Weights of a small GPT-style language model, trained from scratch on English Wikipedia.
Size: 8 layers, 4 heads of 64, MLP 1024 SiLU, 7.67M parameters.
Training: 492M tokens, 15018 steps.
Each number is 50 + 12 x the weight over its row's rms, rounded and kept within 0 to 99. Layers, rows and columns count from 0. The size before them is the row's rms in percent of the matrix's.

# up: layer 2 MLP up, 1024x256, rms 0.0144, rows 875-974, columns 160-191
# down: layer 2 MLP down (transposed), 1024x256, rms 0.0162, rows 875-974, columns 160-191
up875 103:48 59 61 61 60 47 61 62 41 42 71 50 46 36 39 53 32 64 40 53 53 56 25 33 60 47 48 56 71 45 45 59
down875 103:35 61 53 43 51 46 46 52 54 61 60 62 58 53 61 37 56 48 57 47 26 34 45 53 61 65 44 48 47 38 58 45
up876 087:45 47 58 24 46 52 38 51 49 45 67 58 46 60 37 51 52 28 44 66 56 37 52 57 56 26 36 44 41 48 73 52
down876 090:62 33 43 52 50 59 16 53 49 39 59 65 56 53 60 53 47 65 59 42 31 46 56 41 59 50 67 13 46 59 36 41
up877 096:67 49 47 36 61 34 32 55 50 50 50 53 62 39 36 43 66 61 65 56 52 70 68 53 46 58 39 57 58 42 54 58
down877 095:46 62 54 51 36 35 68 58 29 57 45 45 73 66 59 41 36 60 66 57 71 57 34 41 43 52 41 55 58 52 33 28
up878 095:56 41 49 73 47 48 55 42 54 44 56 74 51 45 54 33 46 81 38 48 20 36 46 51 40 95 38 48 62 52 48 55
down878 097:47 46 48 56 38 45 46 53 62 46 45 69 29 30 40 45 59 64 61 41 44 38 46 72 67 54 50 75 66 66 71 50
up879 098:40 30 51 59 50 54 40 51 58 51 51 53 40 61 53 41 66 55 54 38 75 49 58 39 49 30 53 68 62 41 47 66
down879 104:42 41 29 41 50 48 28 49 45 54 46 65 52 51 48 33 50 56 51 59 54 44 21 40 58 43 42 24 44 35 54 25
up880 102:58 54 43 52 38 32 50 38 95 47 46 56 52 40 54 48 67 59 24 43 38 69 53 59 42 52 46 51 57 54 58 53
down880 100:65 55 56 57 49 39 60 61 57 44 54 51 37 58 56 39 47 52 62 23 55 21 56 58 68 41 46 51 67 49 53 42
up881 099:45 59 39 44 32 44 17 75 55 44 39 33 41 68 46 46 67 56 54 33 44 64 32 59 39 46 55 62 49 32 74 45
down881 095:56 64 56 50 60 60 53 29 48 47 45 46 09 39 50 56 36 64 71 47 41 37 56 65 48 42 70 49 48 58 34 61
up882 097:36 64 43 60 71 36 50 39 43 74 66 71 53 33 57 55 49 59 40 40 47 52 43 67 43 68 24 64 48 44 68 55
down882 102:66 46 37 39 68 56 41 39 45 64 50 55 35 65 56 49 50 63 55 48 47 63 38 51 53 57 60 68 50 40 68 66
up883 092:52 36 63 39 59 47 56 72 33 31 56 22 51 45 52 51 61 38 75 58 58 49 33 40 61 65 45 56 51 47 41 59
down883 095:37 46 68 61 35 68 61 43 46 58 49 30 77 37 51 60 60 57 63 55 53 58 48 51 44 49 41 55 43 57 54 70
up884 103:45 57 64 63 51 67 43 36 66 50 50 47 52 31 49 59 51 40 62 46 63 75 42 51 45 62 50 35 36 48 37 70
down884 099:45 56 60 37 54 64 69 61 49 56 42 49 24 68 63 39 61 41 67 35 62 59 55 47 62 35 61 74 40 58 53 77
up885 107:44 57 55 46 32 50 86 73 54 56 50 26 46 61 42 70 66 53 54 42 65 47 37 50 53 57 55 53 35 53 45 48
down885 109:38 54 27 53 67 39 50 35 49 34 58 70 68 48 50 31 50 49 42 32 45 47 57 33 37 77 63 55 36 40 61 40
up886 103:55 33 48 48 61 37 43 50 62 49 66 68 58 46 61 34 47 49 46 49 60 36 54 52 44 54 37 34 68 39 74 42
down886 101:47 35 48 69 47 52 46 61 35 41 60 55 43 43 58 66 37 83 63 55 52 18 57 62 70 44 59 71 66 55 56 65
up887 088:63 50 65 34 59 46 45 53 44 77 54 66 43 52 40 74 68 46 50 46 34 32 49 28 58 38 50 39 62 56 41 48
down887 088:44 38 25 59 61 38 65 58 75 45 32 23 50 64 24 44 59 53 53 65 36 44 52 51 32 64 57 46 34 56 65 37
up888 105:38 61 54 49 48 43 51 81 36 53 34 32 54 61 55 35 59 52 50 58 70 44 43 47 48 20 62 52 39 57 39 37
down888 105:29 45 49 42 46 48 61 38 60 63 42 50 54 46 50 59 54 58 42 59 53 77 37 45 60 65 17 37 61 45 26 33
up889 100:31 69 57 33 74 55 63 69 36 54 41 49 51 41 45 55 59 50 60 62 44 43 47 54 67 63 45 59 52 31 36 75
down889 091:40 58 40 35 67 77 55 58 50 60 29 80 29 40 33 26 42 42 12 37 29 70 62 29 50 54 72 56 49 69 31 61
up890 105:71 37 47 71 58 45 40 35 50 53 47 69 49 36 52 44 38 36 34 39 38 59 59 55 55 71 44 56 57 65 44 56
down890 101:48 49 67 39 47 41 48 37 64 66 56 29 77 50 62 57 59 64 61 45 62 42 61 64 32 63 51 37 50 60 63 42
up891 107:49 16 39 54 58 57 32 57 65 37 44 58 62 47 53 43 43 59 37 51 51 55 57 45 38 33 58 55 48 70 45 33
down891 104:62 39 62 49 37 32 43 40 61 49 67 49 73 51 51 61 47 60 75 49 61 45 28 72 69 55 29 32 69 45 67 30
up892 105:32 55 73 29 68 52 59 41 22 63 43 51 50 64 57 52 48 27 65 43 47 47 52 62 53 44 77 69 52 33 44 72
down892 100:56 51 17 51 60 60 50 58 62 52 63 50 38 28 38 64 25 53 42 51 22 53 49 55 45 62 69 41 25 55 45 49
up893 097:31 64 54 48 42 53 50 70 53 64 37 44 46 67 46 45 41 35 65 53 55 61 52 55 53 43 66 50 63 47 52 55
down893 096:34 45 55 45 64 62 44 44 50 48 44 53 35 53 55 43 55 25 49 50 49 59 23 44 61 50 57 49 36 51 44 62
up894 100:63 40 43 60 48 43 57 76 51 57 49 40 51 55 67 36 42 60 44 52 73 47 63 36 71 41 70 68 47 65 47 39
down894 099:52 34 63 47 43 27 53 37 34 50 60 35 89 53 38 41 43 41 59 70 74 49 65 35 52 54 28 56 49 51 59 30
up895 108:68 51 31 48 79 53 49 55 49 71 53 50 47 49 45 55 15 45 49 31 43 75 54 54 48 68 41 42 53 38 52 64
down895 104:63 69 53 42 58 63 44 39 42 47 66 26 49 67 33 60 70 57 42 42 43 34 60 50 32 52 77 48 56 61 57 59
up896 109:27 43 39 25 76 54 47 79 30 61 39 33 49 64 32 42 52 49 59 41 49 58 54 38 46 46 71 37 51 41 46 49
down896 117:56 52 66 57 46 58 65 67 51 39 30 51 79 68 54 62 39 41 13 54 37 59 49 59 40 64 60 51 64 38 44 58
up897 110:49 14 47 56 65 69 67 20 62 42 47 51 53 60 43 48 61 45 57 63 18 50 58 48 35 50 41 62 57 37 72 64
down897 111:59 41 63 68 33 33 44 52 49 29 40 39 64 70 53 60 54 51 35 32 44 22 43 52 47 57 60 46 65 39 36 62
up898 095:47 59 47 47 61 33 36 46 37 48 45 63 47 68 57 16 45 46 64 43 41 47 47 56 43 33 47 52 62 69 66 33
down898 092:40 40 48 59 39 54 39 59 42 46 50 53 37 49 58 64 35 56 61 47 55 54 35 65 75 44 59 49 62 45 28 50
up899 094:61 62 70 38 45 52 66 53 42 73 47 61 49 57 47 52 29 42 53 57 60 43 64 47 63 24 60 37 42 35 42 36
down899 094:32 33 42 36 49 54 51 41 50 60 50 72 50 59 56 57 30 61 36 54 52 48 31 48 61 56 32 50 46 28 49 18
up900 090:59 46 50 57 46 28 57 52 51 45 53 43 43 62 41 40 35 35 39 36 48 53 33 40 61 49 47 35 53 47 32 27
down900 092:39 48 39 60 55 45 41 52 56 29 39 88 31 38 50 40 34 56 72 36 54 36 78 43 37 58 61 29 30 78 55 38
up901 097:44 79 59 32 73 64 55 50 43 65 45 56 44 47 42 56 52 44 58 44 56 54 74 47 45 42 42 29 51 53 49 48
down901 100:44 42 32 68 59 66 35 61 63 37 25 48 43 66 39 33 50 47 29 46 43 57 24 48 42 56 69 53 70 47 43 57
up902 099:39 63 52 51 19 48 80 21 51 36 57 34 44 46 67 64 55 53 37 96 54 38 54 49 58 47 67 55 55 39 47 59
down902 097:31 60 39 59 33 59 44 47 56 27 54 70 58 49 33 23 53 59 42 26 34 45 59 55 63 81 24 57 35 54 31 46
up903 104:62 17 49 39 61 64 58 38 79 49 56 57 51 30 59 60 44 68 61 50 30 44 61 52 42 60 32 45 45 47 43 49
down903 102:49 41 34 57 47 54 70 39 54 67 61 34 55 42 50 44 65 73 67 47 42 49 51 63 71 62 44 59 67 50 56 33
up904 093:45 55 47 27 62 64 48 22 47 56 51 43 60 44 36 42 45 58 55 72 37 36 58 43 43 66 60 66 43 46 20 33
down904 093:34 74 30 54 28 43 45 40 36 49 55 47 68 70 33 49 47 45 23 48 68 79 48 43 54 68 50 70 82 29 22 30
up905 106:29 48 68 51 46 51 35 47 71 37 56 57 53 41 50 49 48 57 56 38 38 62 41 53 55 54 70 56 63 47 24 58
down905 104:35 60 45 42 49 52 78 42 65 61 59 41 51 33 56 32 39 55 56 41 43 50 50 63 69 50 38 70 45 54 52 48
up906 092:47 56 58 36 76 36 66 37 44 71 54 42 51 67 52 45 53 47 59 46 67 57 38 64 50 49 55 55 37 57 51 71
down906 095:66 66 38 25 59 53 51 52 47 43 54 42 73 58 50 46 43 28 50 27 37 51 42 35 53 60 56 33 46 35 50 51
up907 104:78 48 58 63 18 38 60 32 51 32 32 61 48 48 49 59 57 64 56 49 42 67 50 58 45 55 33 38 59 42 63 41
down907 107:53 47 53 58 50 35 53 41 63 55 62 39 51 40 65 36 54 55 87 58 49 36 59 46 41 46 44 55 47 81 47 36
up908 096:35 67 39 35 43 39 44 51 62 35 40 51 52 48 26 35 73 43 43 49 43 56 47 68 54 38 57 59 61 66 54 36
down908 101:59 67 75 47 45 42 48 51 46 46 56 48 83 44 57 58 23 27 43 45 62 39 57 43 51 44 68 44 57 63 29 71
up909 098:33 49 46 52 72 63 80 56 43 54 40 40 49 54 62 52 17 62 72 32 41 52 48 53 76 48 43 37 30 46 53 57
down909 105:30 47 62 63 44 52 62 57 62 61 57 65 47 56 49 53 45 62 40 33 47 47 56 50 54 52 65 66 67 64 59 58
up910 096:84 40 43 51 90 33 54 64 55 61 43 49 52 66 33 60 60 35 44 17 56 78 42 62 69 36 40 31 39 64 50 35
down910 096:43 69 69 36 63 29 44 48 47 89 56 38 78 63 60 51 50 46 38 48 83 52 39 30 38 52 55 35 47 41 50 50
up911 101:52 55 33 35 53 52 40 56 58 50 42 47 50 50 42 41 57 46 51 62 40 32 51 52 51 26 44 40 59 44 63 56
down911 099:57 54 58 42 54 59 39 55 47 40 33 43 36 71 48 41 56 51 28 59 55 37 72 42 53 40 72 44 45 54 28 42
up912 095:41 59 46 55 43 52 59 61 62 55 41 48 50 66 37 55 28 35 59 45 25 40 53 41 57 38 67 36 66 52 22 35
down912 097:54 46 47 66 40 54 43 58 62 45 43 68 79 62 37 53 50 46 43 29 34 49 64 45 23 51 66 40 40 66 64 34
up913 098:47 51 46 42 63 51 68 63 70 35 48 34 45 42 34 72 50 39 61 52 53 86 33 56 68 64 51 60 63 60 44 43
down913 101:29 54 67 43 50 66 66 70 52 65 49 49 70 56 62 33 62 38 48 44 79 59 59 25 32 40 40 43 30 63 35 38
up914 096:58 28 33 55 54 52 32 60 55 40 50 64 51 53 39 49 53 62 56 57 17 57 30 55 51 56 29 51 51 79 45 47
down914 094:44 62 55 20 33 53 52 59 46 50 48 62 53 56 53 42 64 48 46 31 59 53 47 47 46 33 33 25 49 52 39 52
up915 102:38 59 44 37 39 49 49 55 75 68 40 44 43 29 44 59 55 28 57 57 41 50 55 68 33 58 63 57 40 50 47 59
down915 098:65 64 38 49 60 48 34 27 53 58 61 13 36 50 26 55 69 35 37 38 57 58 42 46 61 70 72 45 34 52 53 43
up916 095:46 47 50 26 70 60 36 75 65 36 42 35 53 51 57 53 55 37 62 73 22 37 58 44 43 24 50 55 62 56 60 59
down916 097:38 21 47 50 50 70 62 59 44 53 44 47 61 64 47 35 54 40 54 55 30 43 45 46 36 29 42 28 39 42 31 61
up917 095:64 45 51 37 67 58 41 46 43 59 49 69 46 53 46 52 39 50 50 48 79 61 44 43 48 29 37 31 43 32 51 53
down917 099:47 39 43 45 61 48 65 47 53 52 57 61 38 59 75 29 53 54 58 67 47 52 46 56 54 49 71 44 55 48 40 40
up918 099:37 32 39 36 50 65 59 51 43 50 70 47 53 45 52 59 50 59 64 59 53 36 56 45 48 49 60 38 46 33 56 59
down918 103:47 49 35 58 44 56 45 75 31 33 64 59 48 48 45 47 54 51 25 45 46 44 52 43 53 66 57 45 52 48 38 41
up919 096:60 50 63 46 48 37 47 28 60 70 54 54 44 64 65 54 63 39 37 59 41 53 49 72 51 46 42 32 59 44 49 39
down919 094:84 53 83 47 65 47 65 48 57 70 38 61 28 43 60 47 52 47 60 42 35 45 45 55 62 51 45 50 54 41 43 68
up920 101:46 60 77 67 40 41 46 29 41 53 54 38 56 38 40 50 41 37 49 10 61 36 40 52 54 50 55 47 39 51 48 36
down920 105:77 51 37 53 49 34 51 44 57 65 56 29 49 37 50 69 54 51 52 54 53 48 66 72 42 53 52 58 48 59 75 35
up921 101:54 32 33 47 46 55 42 63 36 43 58 61 54 47 57 75 40 40 51 67 47 54 54 48 42 53 61 43 59 39 42 69
down921 097:41 52 59 33 38 47 53 50 45 43 50 54 54 62 54 20 58 66 27 70 48 58 65 45 22 33 58 45 41 46 45 55
up922 113:81 50 31 51 44 49 54 40 31 74 54 45 38 77 39 39 42 51 34 43 58 45 46 44 59 48 46 57 41 33 37 62
down922 108:69 57 59 62 52 25 38 35 49 49 67 44 67 57 53 62 61 44 34 42 50 65 39 31 40 62 58 40 47 45 55 33
up923 090:73 71 49 50 44 41 80 36 54 47 36 49 52 63 40 60 53 18 36 56 41 63 35 48 51 36 59 60 32 47 41 59
down923 097:58 62 41 46 53 47 30 23 60 44 46 40 67 60 37 53 53 47 49 25 47 64 43 39 59 72 63 47 45 48 66 47
up924 097:74 32 38 64 41 55 44 31 62 69 44 60 56 70 54 67 60 40 57 36 45 53 48 44 60 56 53 56 59 55 50 53
down924 098:75 49 40 40 32 57 59 42 45 50 49 17 78 66 39 55 65 50 54 61 44 60 54 63 31 37 24 44 37 47 65 58
up925 094:63 72 52 36 70 25 49 46 51 61 44 50 45 35 45 61 60 47 51 58 37 37 52 63 55 48 43 29 55 63 52 55
down925 096:49 47 77 50 57 58 76 60 64 59 35 39 81 37 46 65 50 60 36 41 34 51 71 51 24 43 49 44 40 46 49 57
up926 092:48 41 60 42 62 48 37 66 46 53 38 53 50 65 30 42 31 68 55 36 29 67 36 30 44 40 49 48 30 48 20 20
down926 094:42 53 52 34 68 68 65 51 48 59 33 47 52 66 44 56 39 13 58 37 60 66 49 54 41 60 47 51 45 55 45 38
up927 093:36 31 52 50 43 54 54 63 65 47 62 39 42 40 50 59 38 70 51 34 60 70 51 38 39 54 44 19 66 39 53 60
down927 091:50 49 43 67 72 64 58 45 23 47 74 45 50 44 65 45 67 54 60 55 61 34 46 58 40 50 50 69 72 31 27 63
up928 092:42 69 31 63 65 48 60 63 33 56 45 70 51 53 50 37 52 65 53 35 41 49 55 67 65 51 55 32 45 46 67 33
down928 096:59 59 55 39 56 42 52 28 46 43 54 47 79 44 53 65 54 57 26 33 46 32 53 55 52 51 44 61 65 70 62 53
up929 107:64 54 32 49 63 57 63 46 55 44 40 74 48 60 50 59 36 47 59 55 25 66 52 57 58 35 50 59 47 58 46 58
down929 111:25 49 52 46 18 48 53 43 56 57 89 41 60 66 60 48 42 62 54 34 48 59 50 51 43 25 61 51 57 54 58 59
up930 093:46 67 50 53 35 54 68 73 67 40 39 39 53 37 55 56 41 49 49 60 72 69 43 40 46 43 57 45 44 65 36 48
down930 090:22 70 52 31 44 45 56 30 55 50 58 46 58 39 46 43 57 34 39 30 62 61 49 45 50 59 42 34 35 61 44 18
up931 103:66 45 64 46 13 32 39 11 68 72 47 52 48 33 49 56 71 45 37 31 64 39 63 43 44 64 41 39 60 29 46 59
down931 111:67 51 52 69 65 54 55 68 55 65 44 41 13 38 43 46 72 61 65 67 50 46 63 67 52 63 57 55 40 46 43 39
up932 106:60 59 42 45 58 71 52 38 56 64 50 65 58 61 56 63 57 27 54 71 42 42 50 56 65 61 50 58 42 48 41 57
down932 099:61 56 81 44 41 73 49 57 75 40 44 59 64 50 37 58 43 42 21 31 54 53 80 64 34 23 71 62 54 53 51 57
up933 095:66 45 56 51 50 54 52 44 42 54 52 49 54 24 54 79 26 27 52 47 36 46 41 44 53 49 52 28 33 43 39 62
down933 096:55 36 56 52 64 44 53 64 57 48 56 38 39 52 58 39 56 50 50 39 39 45 71 35 48 41 67 48 53 55 47 45
up934 109:50 66 48 70 38 49 82 49 60 52 59 39 51 31 28 64 40 58 39 73 61 61 30 50 58 47 71 33 54 41 52 38
down934 110:28 61 57 37 55 34 47 53 51 42 52 64 67 59 67 33 41 33 59 42 61 38 66 34 32 68 38 55 23 57 49 60
up935 111:58 28 30 60 69 58 51 35 36 61 52 67 48 36 69 47 29 67 38 61 53 57 70 34 57 56 46 36 43 45 38 53
down935 106:64 34 48 52 45 23 62 38 48 68 60 34 35 59 53 40 66 46 49 69 65 59 34 48 62 47 51 67 68 51 47 46
up936 104:35 41 51 47 43 35 63 20 63 67 31 66 48 47 63 45 56 56 50 52 49 49 58 66 62 45 59 63 60 61 46 38
down936 095:53 37 43 49 58 57 53 61 56 67 31 71 57 49 53 32 50 52 50 26 54 49 68 45 53 55 38 46 25 38 53 53
up937 098:59 47 65 49 46 59 25 57 66 70 35 32 47 59 41 57 74 13 51 31 55 42 52 33 48 47 57 55 46 50 52 41
down937 101:55 71 27 67 56 57 62 37 64 50 55 26 41 60 54 45 50 49 31 55 51 49 65 55 48 46 61 43 55 50 38 37
up938 086:44 45 51 50 42 41 32 49 87 57 68 50 53 55 36 57 68 33 54 35 52 48 50 54 42 51 60 67 42 72 52 51
down938 087:40 34 47 34 42 57 46 74 53 57 61 51 72 71 49 52 45 53 64 62 47 49 51 48 42 49 32 38 21 48 48 19
up939 102:40 30 55 56 56 39 60 55 40 44 62 57 41 48 81 58 58 69 56 31 55 72 40 36 34 76 47 56 66 54 53 53
down939 106:52 52 53 39 52 44 50 47 48 54 52 47 18 45 61 33 61 68 93 61 63 54 44 51 50 33 63 55 55 42 70 66
up940 099:66 49 58 45 53 35 42 65 41 55 60 40 54 44 45 38 57 31 46 50 46 36 59 34 54 70 48 54 50 73 47 58
down940 102:55 51 57 47 46 50 33 53 59 32 36 72 80 43 44 39 36 62 44 52 43 75 42 47 30 59 59 27 42 56 55 51
up941 100:53 44 37 41 54 42 51 41 64 76 59 58 49 59 57 55 50 67 40 65 57 48 51 45 62 37 32 39 61 40 47 38
down941 106:61 50 50 55 61 52 73 75 41 70 41 61 51 56 45 47 56 53 48 68 59 38 71 44 40 37 42 50 51 49 34 36
up942 100:58 54 37 49 63 64 60 18 50 69 51 55 51 58 51 60 56 61 44 69 44 51 71 48 55 27 55 52 40 30 54 40
down942 106:64 51 33 48 53 39 45 48 46 51 43 55 53 63 49 46 54 38 28 41 56 52 51 43 50 47 52 50 47 27 51 40
up943 095:53 44 51 44 58 39 55 61 32 34 43 54 55 51 63 58 53 20 46 43 54 67 42 59 56 55 13 30 46 32 45 42
down943 091:48 67 54 55 63 54 51 44 29 60 37 67 35 57 61 30 38 66 59 56 68 47 45 35 47 41 48 63 42 61 40 74
up944 088:63 37 60 70 64 48 69 45 54 44 77 49 49 58 28 54 60 43 47 47 43 34 39 39 54 60 54 39 43 45 57 40
down944 088:59 47 39 40 43 39 36 62 47 47 59 50 84 65 48 38 59 45 56 42 56 49 75 44 42 48 41 38 37 51 54 48
up945 100:39 44 55 69 61 53 44 22 71 49 61 60 57 29 59 39 29 38 41 44 73 58 69 57 33 64 56 41 66 45 45 63
down945 100:43 41 44 43 33 41 58 34 49 50 65 37 50 51 54 42 55 69 65 64 72 33 28 65 54 63 44 47 55 29 58 42
up946 116:75 18 54 67 47 61 50 31 70 62 59 30 54 54 58 48 52 54 46 37 67 57 57 44 67 56 52 46 63 43 22 81
down946 117:57 41 55 53 68 56 70 50 54 48 54 46 64 43 56 41 75 48 74 64 61 48 52 53 41 54 60 58 54 51 72 49
up947 091:42 57 52 52 46 50 71 68 61 52 41 56 48 57 37 49 66 47 80 64 52 51 45 48 45 71 50 26 44 46 47 72
down947 094:31 56 58 51 42 61 45 57 63 27 38 29 43 65 50 48 72 30 38 27 49 46 52 26 44 49 60 48 41 56 35 49
up948 095:70 41 39 64 37 41 55 58 57 43 36 58 47 46 55 63 67 40 53 23 42 40 41 37 50 47 47 37 56 47 54 42
down948 100:30 49 42 47 35 45 49 34 51 58 43 63 61 66 44 34 65 68 36 33 48 64 38 54 54 43 34 42 41 53 62 40
up949 099:30 38 52 42 71 48 47 30 43 51 65 63 51 47 57 28 56 69 44 65 43 43 63 69 45 54 53 69 54 40 51 42
down949 100:72 51 45 52 49 26 50 63 53 52 41 68 31 38 58 25 28 71 73 61 53 37 47 49 85 61 44 62 68 56 51 48
up950 102:49 31 52 48 45 55 47 58 54 65 33 40 46 39 38 70 79 46 69 50 51 58 59 53 59 53 56 55 42 62 38 61
down950 106:53 57 67 44 51 46 72 48 56 60 34 24 50 69 70 39 66 31 35 54 65 66 52 30 48 80 58 49 46 53 58 45
up951 107:66 22 51 65 74 84 55 58 55 41 51 49 43 57 65 69 64 73 46 42 30 70 58 66 62 36 76 38 64 58 46 48
down951 106:39 29 64 43 54 52 58 42 65 70 67 44 59 48 60 35 72 41 43 46 35 54 29 43 42 46 36 37 47 53 51 58
up952 093:14 53 48 52 64 46 58 47 48 67 52 52 45 55 53 43 18 20 52 52 52 57 38 61 46 53 54 59 55 47 38 40
down952 100:41 55 42 53 37 55 37 40 49 64 56 48 19 50 53 56 48 52 67 35 54 59 47 52 72 55 70 54 54 59 51 38
up953 099:37 45 39 46 48 50 62 46 54 39 66 51 60 54 43 34 41 62 46 84 39 26 43 60 52 26 56 66 73 29 54 31
down953 098:35 47 50 70 34 56 45 58 48 39 49 80 67 45 61 44 42 73 57 52 47 36 61 55 63 35 44 41 48 69 34 48
up954 103:70 51 53 48 60 39 51 33 41 72 55 63 51 48 38 49 49 32 49 63 18 32 56 70 42 57 54 36 43 43 33 40
down954 098:60 54 35 55 32 41 30 68 66 47 49 43 63 65 55 48 54 41 56 44 44 47 48 41 51 61 81 62 48 54 53 44
up955 097:50 37 51 41 81 38 44 46 64 60 35 59 42 46 47 30 77 35 37 30 36 34 44 58 48 41 52 60 50 67 48 46
down955 096:61 43 44 54 60 34 44 44 65 64 37 30 54 45 28 62 52 61 62 48 60 55 39 34 61 50 76 36 58 66 54 49
up956 105:19 24 30 56 69 29 52 53 45 55 54 50 49 60 47 28 59 64 61 34 24 33 51 55 58 48 70 53 68 61 51 36
down956 107:70 43 59 36 48 62 40 48 37 58 67 67 78 26 37 76 30 53 40 47 29 62 25 48 37 41 46 53 60 31 37 43
up957 103:53 42 57 48 82 50 52 44 51 64 65 58 52 31 62 71 31 65 54 67 48 49 46 50 56 55 36 51 69 45 65 46
down957 100:50 41 35 61 67 62 63 52 32 50 47 67 60 42 61 44 59 72 40 72 40 35 75 53 31 27 63 53 41 61 50 66
up958 102:42 46 64 53 61 59 33 56 52 55 42 48 51 65 62 38 55 62 51 44 48 50 66 45 61 47 40 45 50 57 35 40
down958 100:67 49 49 56 45 53 48 44 57 67 46 33 50 68 43 67 63 39 59 37 63 76 16 47 78 53 47 39 62 61 48 28
up959 101:36 70 67 58 69 42 55 57 43 40 57 48 52 43 29 33 51 46 43 48 64 48 42 38 32 29 40 44 25 48 52 54
down959 098:59 57 53 41 58 41 33 45 48 40 44 40 74 59 69 34 52 56 60 34 45 40 38 49 62 58 41 58 59 42 57 51
up960 095:40 58 53 36 23 56 66 42 69 64 32 42 49 42 40 77 46 58 56 40 39 43 58 41 51 61 66 61 41 43 20 33
down960 092:47 50 42 65 44 48 36 44 67 59 46 40 66 75 38 49 65 19 36 38 64 60 71 54 48 54 48 71 40 68 57 38
up961 097:61 58 48 56 48 50 38 52 52 60 39 65 56 45 59 55 74 41 38 70 49 64 66 52 60 65 53 31 49 68 53 62
down961 103:72 50 55 63 45 57 65 75 50 55 59 39 60 35 63 49 66 48 69 52 46 52 68 67 42 43 51 60 54 68 50 54
up962 096:40 68 27 48 36 51 51 46 64 59 44 53 44 38 27 57 71 67 38 37 56 61 55 58 42 54 51 49 55 48 52 47
down962 098:63 68 51 43 47 43 56 52 52 65 60 50 38 51 35 43 57 54 41 50 50 42 41 52 42 55 37 62 64 51 33 56
up963 100:64 21 55 45 30 53 39 27 58 54 47 50 56 52 49 31 62 58 48 36 44 33 58 67 55 74 67 63 61 66 48 56
down963 098:55 37 48 62 44 24 52 45 51 60 55 44 45 25 55 59 45 56 62 56 50 56 36 42 56 58 46 45 48 48 59 56
up964 101:24 64 67 36 67 58 49 51 62 55 56 36 47 59 40 54 71 28 60 44 54 32 48 57 52 47 52 43 43 45 67 38
down964 101:45 47 60 40 60 52 40 56 54 41 53 56 70 56 52 57 45 58 42 51 53 38 40 52 55 73 36 60 56 30 33 78
up965 097:70 43 36 66 69 51 58 28 37 45 56 48 46 42 23 38 46 70 38 31 29 55 60 51 40 57 58 44 50 35 32 56
down965 092:54 55 74 45 47 27 64 50 38 56 51 40 66 52 52 51 52 53 45 30 47 46 38 48 45 64 55 62 56 53 56 53
up966 098:52 39 59 50 51 60 43 57 54 50 28 43 39 62 54 25 78 35 48 62 19 41 35 47 52 35 46 67 58 68 42 42
down966 101:49 52 59 69 51 56 66 51 51 49 40 40 66 37 59 50 45 40 48 51 45 50 55 47 54 39 53 35 66 44 13 52
up967 103:50 55 34 50 28 45 45 71 58 58 33 44 53 73 53 59 44 66 55 61 41 68 62 40 57 36 56 50 49 60 25 33
down967 103:44 66 45 42 38 65 78 52 32 71 48 54 44 45 36 48 47 26 47 39 54 65 54 71 42 39 25 46 42 51 44 38
up968 093:48 65 60 49 60 33 36 69 45 56 42 51 54 43 73 48 63 67 61 41 42 38 48 38 59 71 60 33 56 63 49 53
down968 092:41 48 42 60 55 40 56 52 40 60 35 58 35 39 20 58 44 50 32 49 29 65 53 54 48 51 47 63 47 43 28 66
up969 095:53 28 48 25 59 37 42 53 51 42 37 50 54 38 44 59 70 37 52 59 49 53 54 58 49 43 44 31 55 58 58 39
down969 091:55 30 60 51 43 46 51 61 48 46 37 34 46 61 58 39 50 31 60 60 56 25 53 46 37 57 34 54 56 49 43 57
up970 105:54 55 47 52 57 57 51 27 49 59 61 45 44 40 62 46 21 42 36 48 67 42 51 56 53 48 24 67 36 54 46 52
down970 104:72 46 52 52 50 47 35 39 33 55 56 48 44 47 34 49 56 48 66 70 50 49 73 45 43 36 41 59 46 54 59 50
up971 114:33 48 66 43 46 44 50 40 25 47 49 31 53 29 51 55 43 48 44 66 35 46 54 46 55 43 62 53 52 36 62 40
down971 112:55 39 44 62 66 41 39 67 47 47 44 61 30 39 44 44 38 43 50 43 37 42 55 34 53 61 37 53 36 45 28 45
up972 087:44 41 56 57 60 57 63 62 36 41 60 38 47 59 56 26 32 32 46 43 51 50 45 36 53 47 57 53 41 55 51 61
down972 088:49 28 55 59 57 47 30 55 50 62 61 68 37 45 44 51 43 53 76 41 37 47 40 56 74 64 44 59 74 46 59 49
up973 099:56 54 56 32 88 37 41 32 60 50 41 65 49 39 67 42 72 71 38 54 51 69 57 68 64 66 48 33 48 62 56 36
down973 096:49 59 69 42 40 53 71 73 68 69 37 61 59 47 56 51 58 50 45 60 66 52 49 39 42 56 42 48 57 64 33 41
up974 099:57 52 45 40 37 38 59 41 43 31 45 53 48 56 64 58 75 55 53 51 46 55 47 53 64 29 47 65 60 41 63 54
down974 098:61 41 56 55 51 30 59 39 30 54 59 36 68 42 57 45 44 55 48 45 50 41 65 45 64 51 43 44 30 49 57 67